{
  "num_hidden_layers": 25,
  "num_key_value_heads": 12,
  "norm_eps": 1e-06,
  "positions": "alibi",
  "init_std_qkv": 0.0219,
  "init_std_up": 0.0219,
  "learning_rate": 0.00171,
  "batch_tokens": [65536, 131072, 262144],
  "doc_mask": false
}
Each number is 500 + 40 x the weight over its row's rms, rounded and kept within 0 to 999. Layers, rows and columns count from 0. Numbers have three digits each. The size before them is the row's rms in percent of the matrix's.

# up: layer 11 MLP up, 1024x256, rms 0.0795, rows 150-202, columns 128-255
# down: layer 11 MLP down (transposed), 1024x256, rms 0.071, rows 150-201, columns 128-255
up150 100:440446490445466509479504602475474590482504568552502447564527513506526467462512525558474491457445492545425512478528443537508428444460503548478487431556503495457497523451482525506446496503522543509524528485584473521523533529477468478454518515368531452542529508435475513351469506549576542453409505526475535493520536537470561477535518522483557501536518576431480465508566534454513498487525
down150 094:528455513511469553489552530490531487575501473581504483531488593470508545483501476487513487392465463523482487512479479526493489483559489507480499500536520547516444517442479529469437516536497503511476591443417500497505450448529476410484571536550475511570431490448461510517523529517488448600476482497503556528459489451567561583520522501501482497445452462571535462498418451494450533496490
up151 098:501483430476477520456514561599579501532495582496463547442503518494487541537536443458520507484543502477492525656504500590561466516527492496477435385487527498605453505515510453545512474501430566498428492535530557527520474490535512477487456448463505419472508484437486433421527540466514574454438532560466521516501455513522455481504435505603494482518556503475449476473485517469478539503562
down151 099:519501592514463440479489457527513528536517464469529481537443489483478486459544524523419425504479548462492532487454496401462488498500604479497501555459410452464490494507458476499468519483521434489465475497514506531452506490419547572566509416521534473579428523476554530526527531513484524568519494467512481480524463433483495526483478579502524421538524501581476568490548476571488518481520
up152 112:481483466499459493544451537501497571546435445502524565465544537501511514477496528474531488500455506568450502483583500436513491441521504495478551519561468553515520432498488464511467457489418481452489556547477600491505568606537565457468462567485395406514524547497449480452476431435468487467478541469449514508496546536619513548505472499505515565521485528491547566454516515447517524500507
down152 107:464436517474525508511509464444490417561515521495490508492485439463576480472563531422516513484470441508541560455501522602586514508436546504549482461507521474527490439514491465537458535539558476570453511448538506475534498427471518506492506521530492491512465530530542506492447524463453583516494546510505490490544528518488463494478523477493469569567485472483483570466445457524449483484424
up153 100:511453475448512503526459547453541559531532534475561464464500517461475470517470466527524419475521517552497438516535540529492542523537521515463462478473523609537487526548488471513539433497533536488539511461479571524545522537573511469471461575491535514495519461436449516526551505481521525502573476541517523519500428541564520490486507453563451524505566532490454444531508511523631436521510
down153 094:531511506501446434450470506545527451458512542495431577568423502541533490413588529542469506479483529487542481513463415509535536583432523439546459462530472468519455457496468481553492504519522495484467485519487519528498563473503514506472449518473520496471475519516505480512466422543583463523515522526461441444501518453508513504528464478489484546509498498560426541529498481509448547481419
up154 099:508484488519468527533532594525558478488442602504556502457488452504532492474481403459536458537565514486538439495491504458486522470552480441477468421559541604485442470503466464520579437542488495579500539543567535521548476552606506488501515483540494445490493475424476560508488424461551523497459441563479564568500417484558552478495485514507468538497441576476510483486536533478519542504567
down154 100:504567538469541504543484511505486523508490401447523487495508532509546398388596561444482567518496579475498512572473525490465474528492573528529510482504508504471501465549520468528575524534472457513479481515416509431504470465496582542504502510489446544487581441528509472539515466472551501521480443471497481584500482566496500561403442471541487483496540546500509529378453466533440524480513
up155 102:588489429507490565540354556445459549478498572615480482566483471507472537459564476528512503500489550513504451535516504485554526529510495521432429528442478554442520508544474474515524509460519546427552434548446459540561509537577532482473504455492541470472481517433453498541500503546519517517488499520547438487476458520523551458527507487552503510496541519489541459490543506514503495495469
down155 106:445424483512462532520578500421448509522510424473555500443534570517543519529488546478475495501489564498504546528510414458530591426447411526517442512514478483545549503453496447537520481572524503513554518537474531505526509544437470467501512449439542526493445507498584548520520502472423468544507509502457636536495528479502446516481466460547462454537500492555480516549513430582466480528530
up156 105:475517509455489478481501523500461538526479482477566543520483484467555479490543531413536524500492570545520535526500541465526491541476503529482493544541477493506495527547489433512536506509372493531496492546493500499551606507538501485486453528467511384452516568465466450498458476524482482496457491465463526504541494562548474534498447432506546528575508455437582532501535428417464522474445
down156 117:502455533501509482472521507531454496498464559503444534523546502524525466447525531501543475507512517490536585485494486527504478525496503434483511558465553496496475544571509498590525536441521492471498411413513549499527483484521509477432524461446498436472491526422563482514468475472441582530520396525434560452488509612566475412516457497499474458588479501441514563550509515502428483441466
up157 108:475447405569524581464502531503498490559474493566485556445551512481547541486536484487523548483461541545519619522595558506509541542470530514424484507500483563517584461477441488508519523521441500426508477492545482582520505510548557423539492473477485457484539486483513448430422535506489476501455527474545509513513466550528421505473481534545521489493541474438481501566465433469503483426496
down157 115:503497515428468554503539522549458496503556513459482548463505508566507558542522461522516540489433483519522498523497537496536536518479503483501383523534512585505510470506507487478550587494513520531514443447545475520579514525497494510457444496536504538438423458508460512472526596488475523559500519520497496456532500573507559496551504478509552405485522549555492492536477519501495480464535
up158 102:546495489490468491440401563502506547500563517519531538392571554497509538560551519433531466425475455516512476576495470465501533522519530512559471507530455479493474551472499477495506479559487520590516539503546486453464521479541463496427504517460518412453518542524579509423503490521524444513463505496455547557528456519561548505492490579514467551570487518493490542520492523472501448517547
down158 106:529515589502421526426506531507441411478580510513518493474446508455496533523535573526537447443461505515551478499528488514481455460468422481511498524487486538491422590580482446535473524475516458579523454501510554489450461505479543485525504425477437547570499519479482408496510490527500552438470484565482509514530526543535510488498527500514484485455525508491530500500499510461425524483531
up159 098:502431511472509491544457486506524440526535481493548556488468487378488486498538521425494435453501521438527474477566505618492492499489498496498509471452559531524543389544482459485491527425449479473471507514515499517517465465462445490585537571478461439502507606443516535532491507556522528496460514557493528515474492508547445491455498509537478527528472507444481505518528492451514483431579
down159 091:500523541449518474440557496489551522509415535567450518484511440525513526507448485479502530437482530517485536494490499486553468502586457467509545499469509531472499478481554447546529491510448450549529459479532546518489517518524476547458547501527487526524536524499461518433476494544535507493446475419453512493501439324452511453531541504504545497462498501525457556473515520531502504506453
up160 096:516508537459428534502381464551535505471543526532540498437540520533472540521538497503484484450518480486502543525523556532526441476498532473488484491452466578525433469475476477516532495429512479543493510464521555515472430521494487495490518412436551490520491478487440482466518477452447521538493451535610519522472493508509546506502467440510480541487541575558472493469555427445469497527534
down160 093:444402493488538522468482504465537501467539482427526492555487436521532511546469437490512436604480445441501500533507487521498511495576495520517570544473470485497543476457485502522570564484458526487499510531575498523536488496518480471448539498587529506510562472590401538527530467448510461525464535532499548479486477498480448532592525407496535475431559522472479538578549462560514449579449
up161 097:544480550493510514427447514478511501438474499508505512507513463548525484486426479520524479584474483518489542520545538526507522536540531539469440515520488498409454502556395560507519441526463502489544572586510501539486443535488551475551580527562473522482547510505443538458491457462562515469520472550482528511416544514466484514497451566482472564444483477569495497440489480479551502427476
down161 098:506489557463532461510510565459540483454432578505533498561452501464544522496494460562461547537398407432549555549471456476453429499496443516520520533465563475460617512579546545537428494475526491524529445484488504553459530512453526482521525509520514546453548578503462519518456561498467482474497516485532430480514467504451525517517495479524507479491479493484481473520454477482482509559474
up162 094:538533477452443524478463537463481471485502549479497508463503551413551549468451537493450465502472505451498514520485572509463470531454541466474524500478459548458460413436438522527491509470524524494542516532549478509472571534415492558504453548541437530510520529488471568555503526458454550464486472477464479580457542530521567480508481496491456496495541443517480502474492522465450436465456
down162 087:422548517507581539473491510461497506527407439509491530557532556556496416481509529519564453498534496551522430470591460467499504500588469516520514552509543476566530543492477497471460488475513492514445490536440543523539551536535594399487488516523561483483461474525468521416468474475520410485477498569517534530483524585487447486527498516549557477489512500493527458516516525524520481511510
up163 102:547507455540470514540507526493500514456441533487441512486534525531510474525513419488537476491571469478530505490507480517494477519525493536517374471466559535470480495570414540533520416435536519549498476542523422527511511551502511519503567581489479490495496514499548543443456484455517508433514555432528524538519541522512514528470470480520515479543495516456448503452515472505477427433478
down163 103:488480513556541453489478500497513444540515608493427496416510493463525509526497438503529559470540529496495501545428525542497457479466563491383447510552519500474476519569490471434561457518455520593525471550518502538561528544453507500527449526518470437474551542449477492474527517417574527520510545563469518492455489443468558482509573480477510460505522525453526475490519514475526476564513
up164 101:540521461497492518524541496521593566552535470477471551471451416497543613430505506488582528477543519507470523481533591506551523479481494557452414438440435569491475497495522529527511484567550486552511546607524490506472563531539509510522534517554441461459515503501554548528487491491548458501508493490500491492469531523487525522427395541560479543588551527513521459473482466465487501457566
down164 106:440519490507509476385472496466501509556553433458501512429528513492480502522505500528474493470556509521492526511536410546467466491553492467463422471497538513571528442514510525536496463503567540474465563558530545564403455477515433491491513462521483490493483418545510525506482499441443562548496470513498433550497449363502516475489514478496505483505500482520460526489500536526556517478511
up165 099:553508490459449539521527479458493529551454474574555436496527473505543542441560535541505523501553541532489508544521515440536606514514532438507502518511480517470551503475441509487481518549516530493499465525546484508447507514527505570522570447457513446528468536486493595451492446489392503444520500459420488506543538507461490538501488561554514643520491508494472558453513481478516456393478
down165 094:560496560469492527503472496571555509517474454485481512484500505547468448537462471487521419473539428454508528421468556551491551478508478445520505568462449532565548442489550500547520514447470562518438483492529512511474529493489569570479469534434543520470482503506488532550531546536546509511523410561479579520438478436508511512486546465507487538541548495544493473490458561567473514537520
up166 098:518531513557456503441530616496527470515422591473479511534511494505571538445567383516508478518541549480526583500580565502571505553484541510499429555470574496438484434488494506504548462538537497470541462519502497533445477516470556468447519521463496448453423466535459522485471497536590486436491527498464521553515500518542581482511514543522401504495528518533504478432518486543602477509481
down166 090:555566593438494584435519502560533441522525518472470513528440569571432428581560471495495480509541426567514524479459433453496498479525522501527483526502526463423519600465546544504541505446459500477483542488510590453547499552528527533499460518536526511476570515480483436567592492517464509507559508509479519497459445514483489533459451505496471457507623556517488517515539420513493539555551
up167 094:500502522516495575394468484469540531577483440470533471433504541488552598448478413454535420521502535501462459508548534562522549512415521460425436476520472499532451516492509459626450498484497485437602500478525481482540488530555477493478503481510505531471552510473469529515472483486471569508554584540501545515481504546578486531563513474529514494528508551468501486501475502521507441525544
down167 098:512538579542460517492497484488456463445509531500510499501559466561557558433526436508508469549531480553484423503564445520498527538515482564525456513507494496509460434513510530455549545506482538516572513510514395502473465407490480641567517494501523479537535503480489470496472531498519492562487520447566517528509456454514487524457549550538487457482582499524499486500490514534495528535563
up168 097:460508536530540452406535463508511501491514526524472521548490479436546520488516500532531442472480410497523474493482471504530490487483582482539474521532449528478490525492481517491566512457474496513529495515472567490541546505519510498431532522459486493555542506454526506466518517501482570442506448479463494492484443525531503484497497514442415513428498478457592522507479530419588485522496
down168 090:481619532477479448567504554492498491541489448528518515520525545525577509512568438476520467533469460480480433387487463487539561457484540470526490491471440520482482424510503492488496452533565419431548566497421466481449525559557450462498513472478475531486489479494500437505502570471454445507479519522494475524508420471514439529498501513467550508465492499575522503559471513486532513547573
up169 102:480552462535481528491543488540496515543464549511486566530527489468544461494559506525546511430571500449543522506586467525582511446513548528492478539518500515480497526489523528506525461528450416521504529583462534499452564495547524455484572501495511471561524511514528516455541503524464519479453539509453552519492510500547607508525434490480453489580479497495531494439509452455541447546508
down169 111:500504481568512553470458508522499456565480416493503503525394519451507490497508540570523513455500504529517558469515536509467533503510559457506482464447588457522518416492514498447565497536510496374483511438493536561458488480568464480470443527510453512474467527481420380492521523540483454539512473549482538514434463433547561469502517527480462476543571484513469523478465479557585483469579
up170 095:491534482491510498574453586520537477481523461498575523454500523548526516514540486421589508402531538480462498568564427506574473464491519519537434418508481493482477477532511492549563489463444539495472465525496471497532480475543509411441483484549544476468511477491545451504458487462489550457500532487498486509500555520590549457482495429545536493556578527426455498458450445476481535512503
down170 097:493595499466503414496493503443490478422463515470528521501558522479473453527468528520480604535533503476571467489443509410510540503497487496498505518509540515532480426476505515525533470476503549501502509519462525510551506541535481530451553516540447574475504495415553454531473469477491527528476482525527533495424460441504460474558528512469506461515508534493453438550521472523503433499541
up171 107:391494492498448469567536512525519532478511432493558557448496520522511533469527544539548494476542537478489492579516489552537514542592527542490464500544493539404456496421464451476522479476509496547515520582506440472476505486540493494555607455399487467536532548436495533491546585495432514468463547436472454535490560525494477472555501552495507495511485491539564556488565466485494437489470
down171 104:485489499476497480484447546551417528529525533545476412507439454543554470506457552585537476567517492461518567550575506477499518538446480429494530493518476538512488479525504469563573487471504583561528510470450461492598456562433505517490509494485507488458478519496523531553504514523481486574477458479490514518497549477494555485518574468485520503541528497489507492454517504593488432475484
up172 090:539409464432442507500501556440509516487457582527500554477484552470501492471511493426477465500483503523553569537539527495487520595446606542482484524521455567521471478598479486584530484496433516464507420466501484505599466564558469495482545506463445463523456538439481500499443510503511544411484462528482499545468507608547480455453522449552545453513513532447462528481513525548532501497482
down172 077:464551557559499485527474472508504432499615473517470507509503517483430478519476548532498544520500505484510467493446457516522493477504391475557539522493514441511534557437560512443496453455571543507486530525512484510451499459502503481542509469480512549526489438550507525491541534514467439579484524476505482456509486430419553533524622518420522496473475461533530467443462515506497539513521
up173 096:526469542502498496497442474517442532435484483520477472487432538561552451454547495535497454490490518498429456509497551477493480522470506466428495505537484461533472544461487456549487488498459484550493478548500555500474525471499531574458507484440471484439562632471543478410483484549501619458505407525469478540488479546447525451511507487566477485539506440464487458487522487492426502478443
down173 086:536477516513507435477448609513541574519554522529506491469484501552514459550526509450427434536486561544565488549456448452457454453479501521554482571423435506485567524567582473481539444502560525436529497445539481417454474503463541463553553514512441537479457446520485462510451542509525478519507466566499547450547513520489528491449557514478565505559512496473450486488516494527476508484518
up174 093:514444496530528527554523513509504556546515473566562532482445493477513518495584479516528432511468544521504552539504463550513542557528488497396464499455484520482559527485507446503471504497497469448513486549487512554512524496474523471493531511420404470515471592434467537441560464507519510497423509521489536493453531509459541519491512510543499538556506540442491561468493470504445423453499
down174 094:527439457465496516520522546532511523513481479509504517491502497464512522491577498471510470492493471490522536505511535472552513525484464496462485463479498571503495530514523490494543561509494437482526499549524518514514498525499502520489532519464469481479467542470504574467498458494523497514467513511479528528469495245488521558496637518545503514523498510451459538480516466489491445447492
up175 098:467510481551446504498448480515484564518509514502456484448538454433527538535545497483498483469551455542465503506555513591493542496488469482507466472499459507450412592489445454474489518529482455583491577498580471472529494468557453489468582409498530482476563477443507518554488492537473556472428489476533478482514510508527404502474499594464524451472506501473552478530482419411443417499442
down175 102:536480496503445459477519485592468514502504562480494416536517451486420550554514516606475492478552489503499546544527459448451487563511533532520538498463429493501507489495503535492433529479445472515459517487478566477452483475479469504552520502416549558536403527557482461459507495472546474494494494455520557474471449519532550518430639503480513495534474466483471508489476544536521469499502
up176 094:547523458517496584491450490477529457487526581461565509468491499492468488453503505471475489489494477487549407483493563493488496540488552464505510502486463510494446521458453575533447506501467577471466509554450547550491519446559471530553505459518498483558497471482492518535492631480400515478490501477505587510464536505495513509530483486474561544585637500492505410488451526479499481467596
down176 093:515486505551470506425504549470547490557451457486529458542484509548491415538499502411456417499471529536473490571462481483507497518545460472471507512467561424514500454522532461503500474438507539487468513494461545496478532584473576567533562565500448519529463546494475529527563469402541506547550505556463486611462515543514530503480507472481493434508506460433493472465490448479472529494534
up177 105:513453524502420505551464565484502477513505524458538533497524530543531553453522559489543396451464452528469532513490519538547543526470530548420469525478587587471540518481379498507477462477548506558482531580531507478471562506476468527521565569468510446515542549491493505487456500487498454497466494529387502560527497508480521480502468499477522503583452503473479461449504458413479470461573
down177 121:507494498464563512464522482502456485494486481547599494425549461417485473487444434468483531452496493464571515505488482511518475518547405530484504546499555507534506506515546577539511495597492489500546544556529564544558519498547566476442445544472506521517543491497530532472486599425527545465476486551505504530514476458546472548465490459490459557504496607526498515533437537520471500502522
up178 103:426522475466544477412472478505578477454460514588516498503547519488500561465506461454528488459455511556534513509607480535527511521533501503506503477521538539457434480504513477507541524522438537438542526518513536507437547512524543496560489505488580393500452459482380514504550487492520466510461578585538559530451494541610549533490457532438523478507524577459500549528439461463522458524475
down178 105:517485481490500476491497508478508487543492500451456473450481525493463610467534439463447571513479532487497500455455481504546543521490460521452534502488556497489512494429462476457566479408492483506393495509541419548482437523529445605508507471465483468519575557645516507523474558614541473534537510475514497530450466506488477511571490490489529553485503435539522480384489514550539502441541
up179 090:526509504534490547425463525499531582545490506488471512435516549543513503502489508498527435445526382521474552477498502565506483493489585480507479555494490519523487536477415472494537526476489495520456599496480428480531473455583433525501503453485504454432420521498517528530412461544477505477468552487435509510487450521498461514520500468422421569519526493436535469511493529501494454461475
down179 080:535536561456509498452514404511466503538585480515494479521486529470531499482491492562428468527521473559494473497563503413427527499484496573513508501520551430495538448495519548459527488506525493433471524502480564548410545538501476523498525553513441514543526472483464533497513523456450459496463515438526512465518500367542487501431417470473527462480491534494462468472512571601499495576485
up180 099:514422452511504486515503462448563516493531435497598508480510428447566500506504471489492429528483529450471495478526516556490436539521466605406446482512536524542445476527474464524495530465472549509508550476576567515455473525553486448462561429486495488479470517485457524540471487472523432511460558521522577526432461506540521609473479509509543547447552544480469531546487495506508504485527
down180 103:546532479504531542486517549505498371515459454506487532534586432529493501458474493493468525522533475510522470474515555556495586522499524422447594514476466497507599549489458509487539518451489510542461475478517502535509515478499572494467498522531475493520545500495499515529449517481485412540511466450484489415503541505529568581565405455503489520517549510533491446517456495547504511488563
up181 106:490505466521444520467428573515514508568486560579442553564509467483556510522574468531450466422515503461444497466531507568571486503491454550508460516433468476520525503464439475479483579557516510479447501562435520555461507523447557487483515459482495466471426606536469515475453484481517508446513560548501448540490482534491569547522472457531398520544551525532471467449486486507480539523478
down181 109:492506484465497514504530474452470522458523477560469522502466517532560482488519516466497535432477467568483471457414495480528526478589520452500486539559548578512500588471486555427492515433478517497487541498477473579460591435557486483505468484553506425480510552425477454511500502484506547462466492554480448488495515453492479561524576529501454492441434570454479505440485500513456536514591
up182 097:455439535453486529467468460476481436459478518552570568521491522496529520493543479493566524465541568511440518437532502501550435521478525421495466554447491497490567478560512524587487460467534457534532431496528477479453580544480496496453592550422501441456533566491488563486490469495490513549494501490487538510463521569477507483508464553381473575480498496519511557542509439485440478521488
down182 099:526492512546454507423507526514621506507552470520498491526533465479419474540555517510504530497504499471458406555565532522462438513488575504532535462428467500510503464457574522463532480518513474443464476551489512469496449488512474494471527488559534442484574477473550465488550544624521438493468539474514573506493474422459488499498515522513526505499490539447441549545519583471553540557439
up183 092:566494522507510510420539458522572484536512576543448508505512527505491504510523509492566498506517515545511516542504455525554536482452541408524537451427477472401453508506492531505480478508486475557540450549505586522487497529464557541565447465501513423496514468466505500478501451510514583489475566503425502530494433538479472481545480541536584458630536512439444511454470472444459543543522
down183 094:564556491555509517555538526454521483591506518510398512539493531504493505485503491548556525504502458554496519505509531522504462470509517478528578438485481509493469432437532513490466490515473461472542509450513541561554488476551397484521559510546520525528584491470499511449464555506421525443475521574473490527483501572484446475550518494513546509475495513456495468517505516428592519508528
up184 099:527386429488485547480500476508557517584467507525539563426564501464488508477476412533494502503468501562538502489511490522535515535452509537510486458437458518496516450536448433567479479526518483446536519504523461534550488627550493492488522521532483494533501496434563521543497497494487476489482492543481509512504515554503455519529428512535483529488470533534505500543591487493482442510467
down184 103:521453491487574568572476493453463528540519537525443547543547486541508526533519458522452537535408466522533466530442523480486566517390491539552474470492541486502511419529542446553498582585451498505498462487495522521513441548553483510477516550447568465539449544495521460516473473475467501483484508522529465504486493496534501566531471475479543440544576511485546518493532631553484463466495
up185 094:505474451525440539453418492469474580476488546499493555553581481545488504447523461528535463495477556585569489490631540562562502433477433570450466447451482545490466530508478424506485515502431509476530534512501413495532530448503523537511513499483491426570463504463435502537499507537486488466406479513573496438505488484472484472503463446505490551524571550427469492487450505474452494483512
down185 096:491568497489515443524453549534467577517457485487575479463468473458439435523492510529507581531528499416464487476453471425438473511447536455502533471476468404492562527485473480471521565443512554477463490458461554471502502548516506563553568493527481546439505541500431523491466492481519482440560550548521492549459434513508548461482677503468478493528494421516505479454444495482530428448492
up186 099:414497431524469481581465493545554468552437481642486521470551502432549467552473506547599479463473510535539484449559483481558563486491528478519524500534474539573540449430463545510476477490519558472564414508480453468494533548598551530497488494466497478524524481497468489470528524544516515480540597570510498532470548516523493520471465512545509470491454565510480518439509461541580488504511
down186 108:491471523449568517517522502434583490569533437489515533564529459508508521523530497510510539610490544473479495621546531468538510514552428550537431451492576600438531495430444472586594537381526488542467497524512491475443472464489501535470535477561469464496539498399475490504454486459499432545488530552524514534459440499482482468543442497516514512461484518551501437509480463526488450502522
up187 104:467458414481491456474403579487503556526477609570519564481535474486481491464517505510530460454498475527502504509532479585556460508514474599422391485492443562502556570510525525540507534473467483474507532553574462572514430556502531490405543528505453457490449532520485621441520515515472521482529489512441479538492475529521589526435514492552425556508553556499514501491487495521445495505505
down187 105:441459550516537449566462488447469439475482513445526642395478497451486513504451586525475521483471547473480447551566549528505520548546526516529488505464465442454519492484638491519546531524495469445445452547473517488483480531496492590493496522489505477567414469570487524465415470474483518492533507483485502536532530468509539482502499438464541556522526515459490495566516544552484494530498
up188 102:485467444565552475473535472498455546512520540515478488535521548490503478484510542508520534503570481603449507477512458461501455540532468551501522522482491495463478536533501497514479509491506462535519395513483480553518548510463556560506458546480519466477552528550560558482507489513512568468477483470483494472493519540488490510480465540522505540513492456388478520492540490401463470419537
down188 101:520539540447526473615433535509511491470530452504449538516524449449499496519515492498489522510501552586491531501490455457584416540511485423580498413458501545591444511469506446517504502509564476481475508496478482510498539497467517574519559557570474443472469589522562555583508409506555505466550566457475465501474485443485499529430502508455520439497479479546465478553520457442515504537474
up189 106:543470516479500523510410545490540465444519509486602543483483460504516413391527566497595484439468473493452477553572504445560481509478594470528561525499458526560598500503427538557517453459502525474538493540494519482516482527559506417526524536501431483478546594473453540471472521447460558501528527521482548520461496544501506502476448487504506518540472487521515504510485487481540460463478
down189 114:516509489483499542490466503512495519487469478432442538422433517519491516446554462421446482474469549489465464485478497423505470512468532487506458476552493463505467487474461518460511466488558530464520435490426437539439465447476479494526536467455550549503530445497524456532450560571565462494423553577517453507510461497438528481520454487471540511541464535557496453475418505571519458546474
up190 101:448460492491408578432555460477588463545521534536581493473569485461546460477515479482485485444440492538511501542489572580495561553512559481512421502562510513526527560477438528514532477580498537457546483492579510462505537508518502515482544495505525508562474474449454512489461494547498528439520507473500498556490523510480524543465505444480488485506521553467462448564432404470522456452456
down190 087:502462540528481546516418567470467552462544474502446468478486507477476519563450485449556483518508517530487446429492547493470480438532466483582488530446495517526535553484548475535541472449485445544558537507530526534553478502581481552515407474444521474585471518533584482452411488486490469505517466454552528518514463424429595470499478484515458465473512499468561461551478486516489477534512
up191 110:487431490441453481530437507520585435558478467552563556480567579453509518452517504458533525455504500467510483552527511553472562510481528559504500498504409594432568477565426472539453515504475499495504541583488468582492502513509451471595521506461522493530530513532513466465472502474505523425408482535457512505468499510473465519509514510504439544616490540470518457519510517487501488462545
down191 107:468538503517536563496505511534524503567503511487485524432532531583484513532507433484477466448512467530510533503535521512508526515529470553490530516470468558574477562553616456529544496502455490499495450480559540481533487507528538461530508520544508553401522484523528530522550509519487460464556480528524483505500500330465484511546538482531478498438506500491513542527435505501514506484426
up192 099:507508551490509553528459429508527521550511543497544497518534473522496551492613446524478462485570447503467472540502535468581486454501522472531503431468504568461495509521513556509521532492491519473480561502457554549464468542485449525462490445514542460463466506482472538450482447613450505449449490472451467532441456536513521491565447492447500461476559503463452461548494497426538433435472
down192 096:486519509511512511463564472489522561546516515462482484501520543559531459530485494535504545519572476512424487529486531533474524488496528576498574507483455573503446521492490566508506497463541498523505582422477537440501547485523503550559548478557472486530566493499510439543580501534492475533477516544491488594517506469434415524549525534505539479409580518465489471529405498396528535557469
up193 101:420570535490530460476503535530550599508481520529498503508497449511495462519477450464551455497563458533545466527554524566478450502531543487535530469482493566500518503540480497525463488505443524447494604567520510497489496510609524474557483520465504474454523561478487523502465486570450505498475531441432531499436429517530525525471472512477434537528526536503566566510543483484502507515511
down193 099:522499472536526572455520552452542471499415443536510553516379510493585475450562442458507545472560542520512538497502445475534578461490536528488506521534463493524535508524539494564519508522556451503555510487451493536489522500462501500514507425511539478493494455471506529442581537431509495430532502538486431545495500538554521524514491524469516448489499553540514460517461464442479504468467
up194 103:487437489439545496535491562564466525495435499510536497506465456437509556516479445528488511465484529511466436529487410539561494474506462490460513500477486533432564500518540428561490517469503470491490541543501540479540512491565594436504556577510427473504460558418588523492443496492587518510427484514494524486495437534504511553505450506528517509565452518499518466488537482474486457440484
down194 102:465490519517541535545526503470589488519487544474426573529476513521545518496502514502532477572536504483494567575461541457512486508571513400530549485522558470471488469484530571487520498494528484528536515490504546481512489584470487549452475430540556467500574493502420425502494541487470549476513507487511415522527478494451569495559497511519522551510525495469475516516454463454510544497482
up195 097:456472515487428508545540527462542438537533457588461502545467538479460461415488422432500448497522510535510584464499500504565513452522504512466440586529501529524546553500500575519611467547472515546523504511478459521566558580456493593525524528472487539543574451451494553462554488430476568461503513522587518513488448510517512467512462526501494474467461528519559508473493556490561519492505
down195 095:418516456455563507465545554585498502473490487525553539402529473472480418485412512452601517489543522480514435517548529599578507496549487522427503482549554540531515550500507486524572464465495419474490477500526503563450486517486535547472489514505546560452543534472518479485493512450535536472490542473513640552482481652529546463520474495520426484503477517443484497541518502484413478520454
up196 106:500457519483538478516461540539459494469466448508507558506591508540490475470565513493488492458572507513486471541490459635542497487529485456459383504490592539455514506586487550521500457497397475532460482478502581509450523505411464483471516490520494510436504474513461429479506472450563510448527543538400548493450523500541520571550472508514439562457555538452475501531554421410538513516571
down196 106:493595532461545475550538477523535446490454443490468528498570506537495493492538493508496471453520522496480500488473459537533484509546528451562426552561464513462493515509466467471518508508523511473499509371493503513470558383483539481549472466530487569447528491545541448473513471506512423494501538548519510499534544433512467505453483467541529525489484543526536490523483534504450459552533
up197 102:534527455583450509496531513522499493529524489544453540467565468534503479447492516467510457496552574533496530463520548563491460519523486517456490563432606577497517546552413506500479444574516520456548461508486455469487496558507505563486526508458487479512476494532551562549498479492553482486500506487531504536510523532468576537501496531508600512529449495443531464465570533468501474487547
down197 101:545480472481492453573465560557487530560513509515496470413440472518507549519464494530472475499510541575444546556479514530410458532444539554496495495522533527522447533535548456426475463515507494508497515493469542521543434555521505483504522540538532438467499498469532516534515492501487553457483415479495444528465536525520500550500532486496482452520490613477498470557598432433651490487460
up198 088:556523411502496526469448535469478500587431476485441446423555442534503535485537509444513516490430499525486508538467475513523489517541471501485426443541552509474514480451404518520553403529494542575501470463502432540494461515459567587478526519445509516517559479449456453515508508423481503457546477517535495519575536497521483506500534552566493481497426533431517487448512539505501411459502
down198 083:488511575467451443482495547525516483486490559482410517552487554502468478554404536474542506466537474457523470437530487471510460494525549586517519547462498510510458541553596491451498544484469466455562518527517531539535471500486410439503560452480462520468424510538535518496538492593602509549463594479446563553465460553613590557516457467533491515469541500500441503523492408530483576544507
up199 106:439471479529471526546519457491513460486460554543570532511495448481564427456497478494513489410501483477485468501525441578525491429508547528428501489479513568462582520525527476509465493468510501484451448608514520524474563521495469459514500523479504469530459537474446492452431523537552502520504511475494471552486441530502580435490484413483554581553511499431457440518566447447489495486495
down199 114:480471594514499482489518499498533512405480484541483518512535502509517542519447472537605535494488480402496560533502465541500515465449443452437498488472559509490497502543472473514614472555477526582476586439449529520499551542547460505517561476514502495506472533498480500441533511429505458516560488477554483557447477494529552485434523423467478481496578548479521525457566404433562496472499
up200 089:452536485474485470451534494526531530527502528494513521548537442450493549483560518510509452503498480471474506477540566500517461502446546478432504498487475505534495461431463528464593537542524558563500575512498476431487485531524511535469538537418518490470515536412437586439464514498499519439454535509439514554478551558461503506523498453451424489503499475456548565472493500441452481449489
down200 082:475469412517519505435465422435410530505441475481502497529474492509465489527456514478506560503412457455530481509480508494502481517495493494549551477465475574504474379475532541473533484485471503512501500520487470516509494549443464519543498458500508549594534488503465589527470523499517481498449475499528493436481464469448493518495512572516540542513439435520471536564416463511540551482478
up201 101:483521499541569541420507510510486548528487524463502433530516482493537510431541478478585388470494515504473454475517503541518478469511486533500502413446489502557516496550460499538438495488482506527612441515504522504477488552505578464502532504499454433461503498477473606478486546525457574492440592552407530516494454483447586582456456565500485519477432516444444490474424442422481492473538
down201 105:487522458482558467498449461433539479497427500470502482546469523484448429438532505504491550472490456488523487586552492444532436493480468481540507455507434489488526558506502516477373472524451542464509486534539425491502435444484471537470573517523427467454492587436494551416428461455507485509469527472494474490469498433516499580521522543476448449474523505490504494565463430484490502505545
up202 098:552505551468393544478467498496554521513507491534492518487487502524496572499506428460472462470556507472455576509480595492558530481569489528543463551446498559495479518493449505516516450530538421531506457505508559493475511620496480554510553435461512472573509535536494476504524520478447506537469448538580503500476487501447515469520453507463489498431463409500541485457468393444463506449502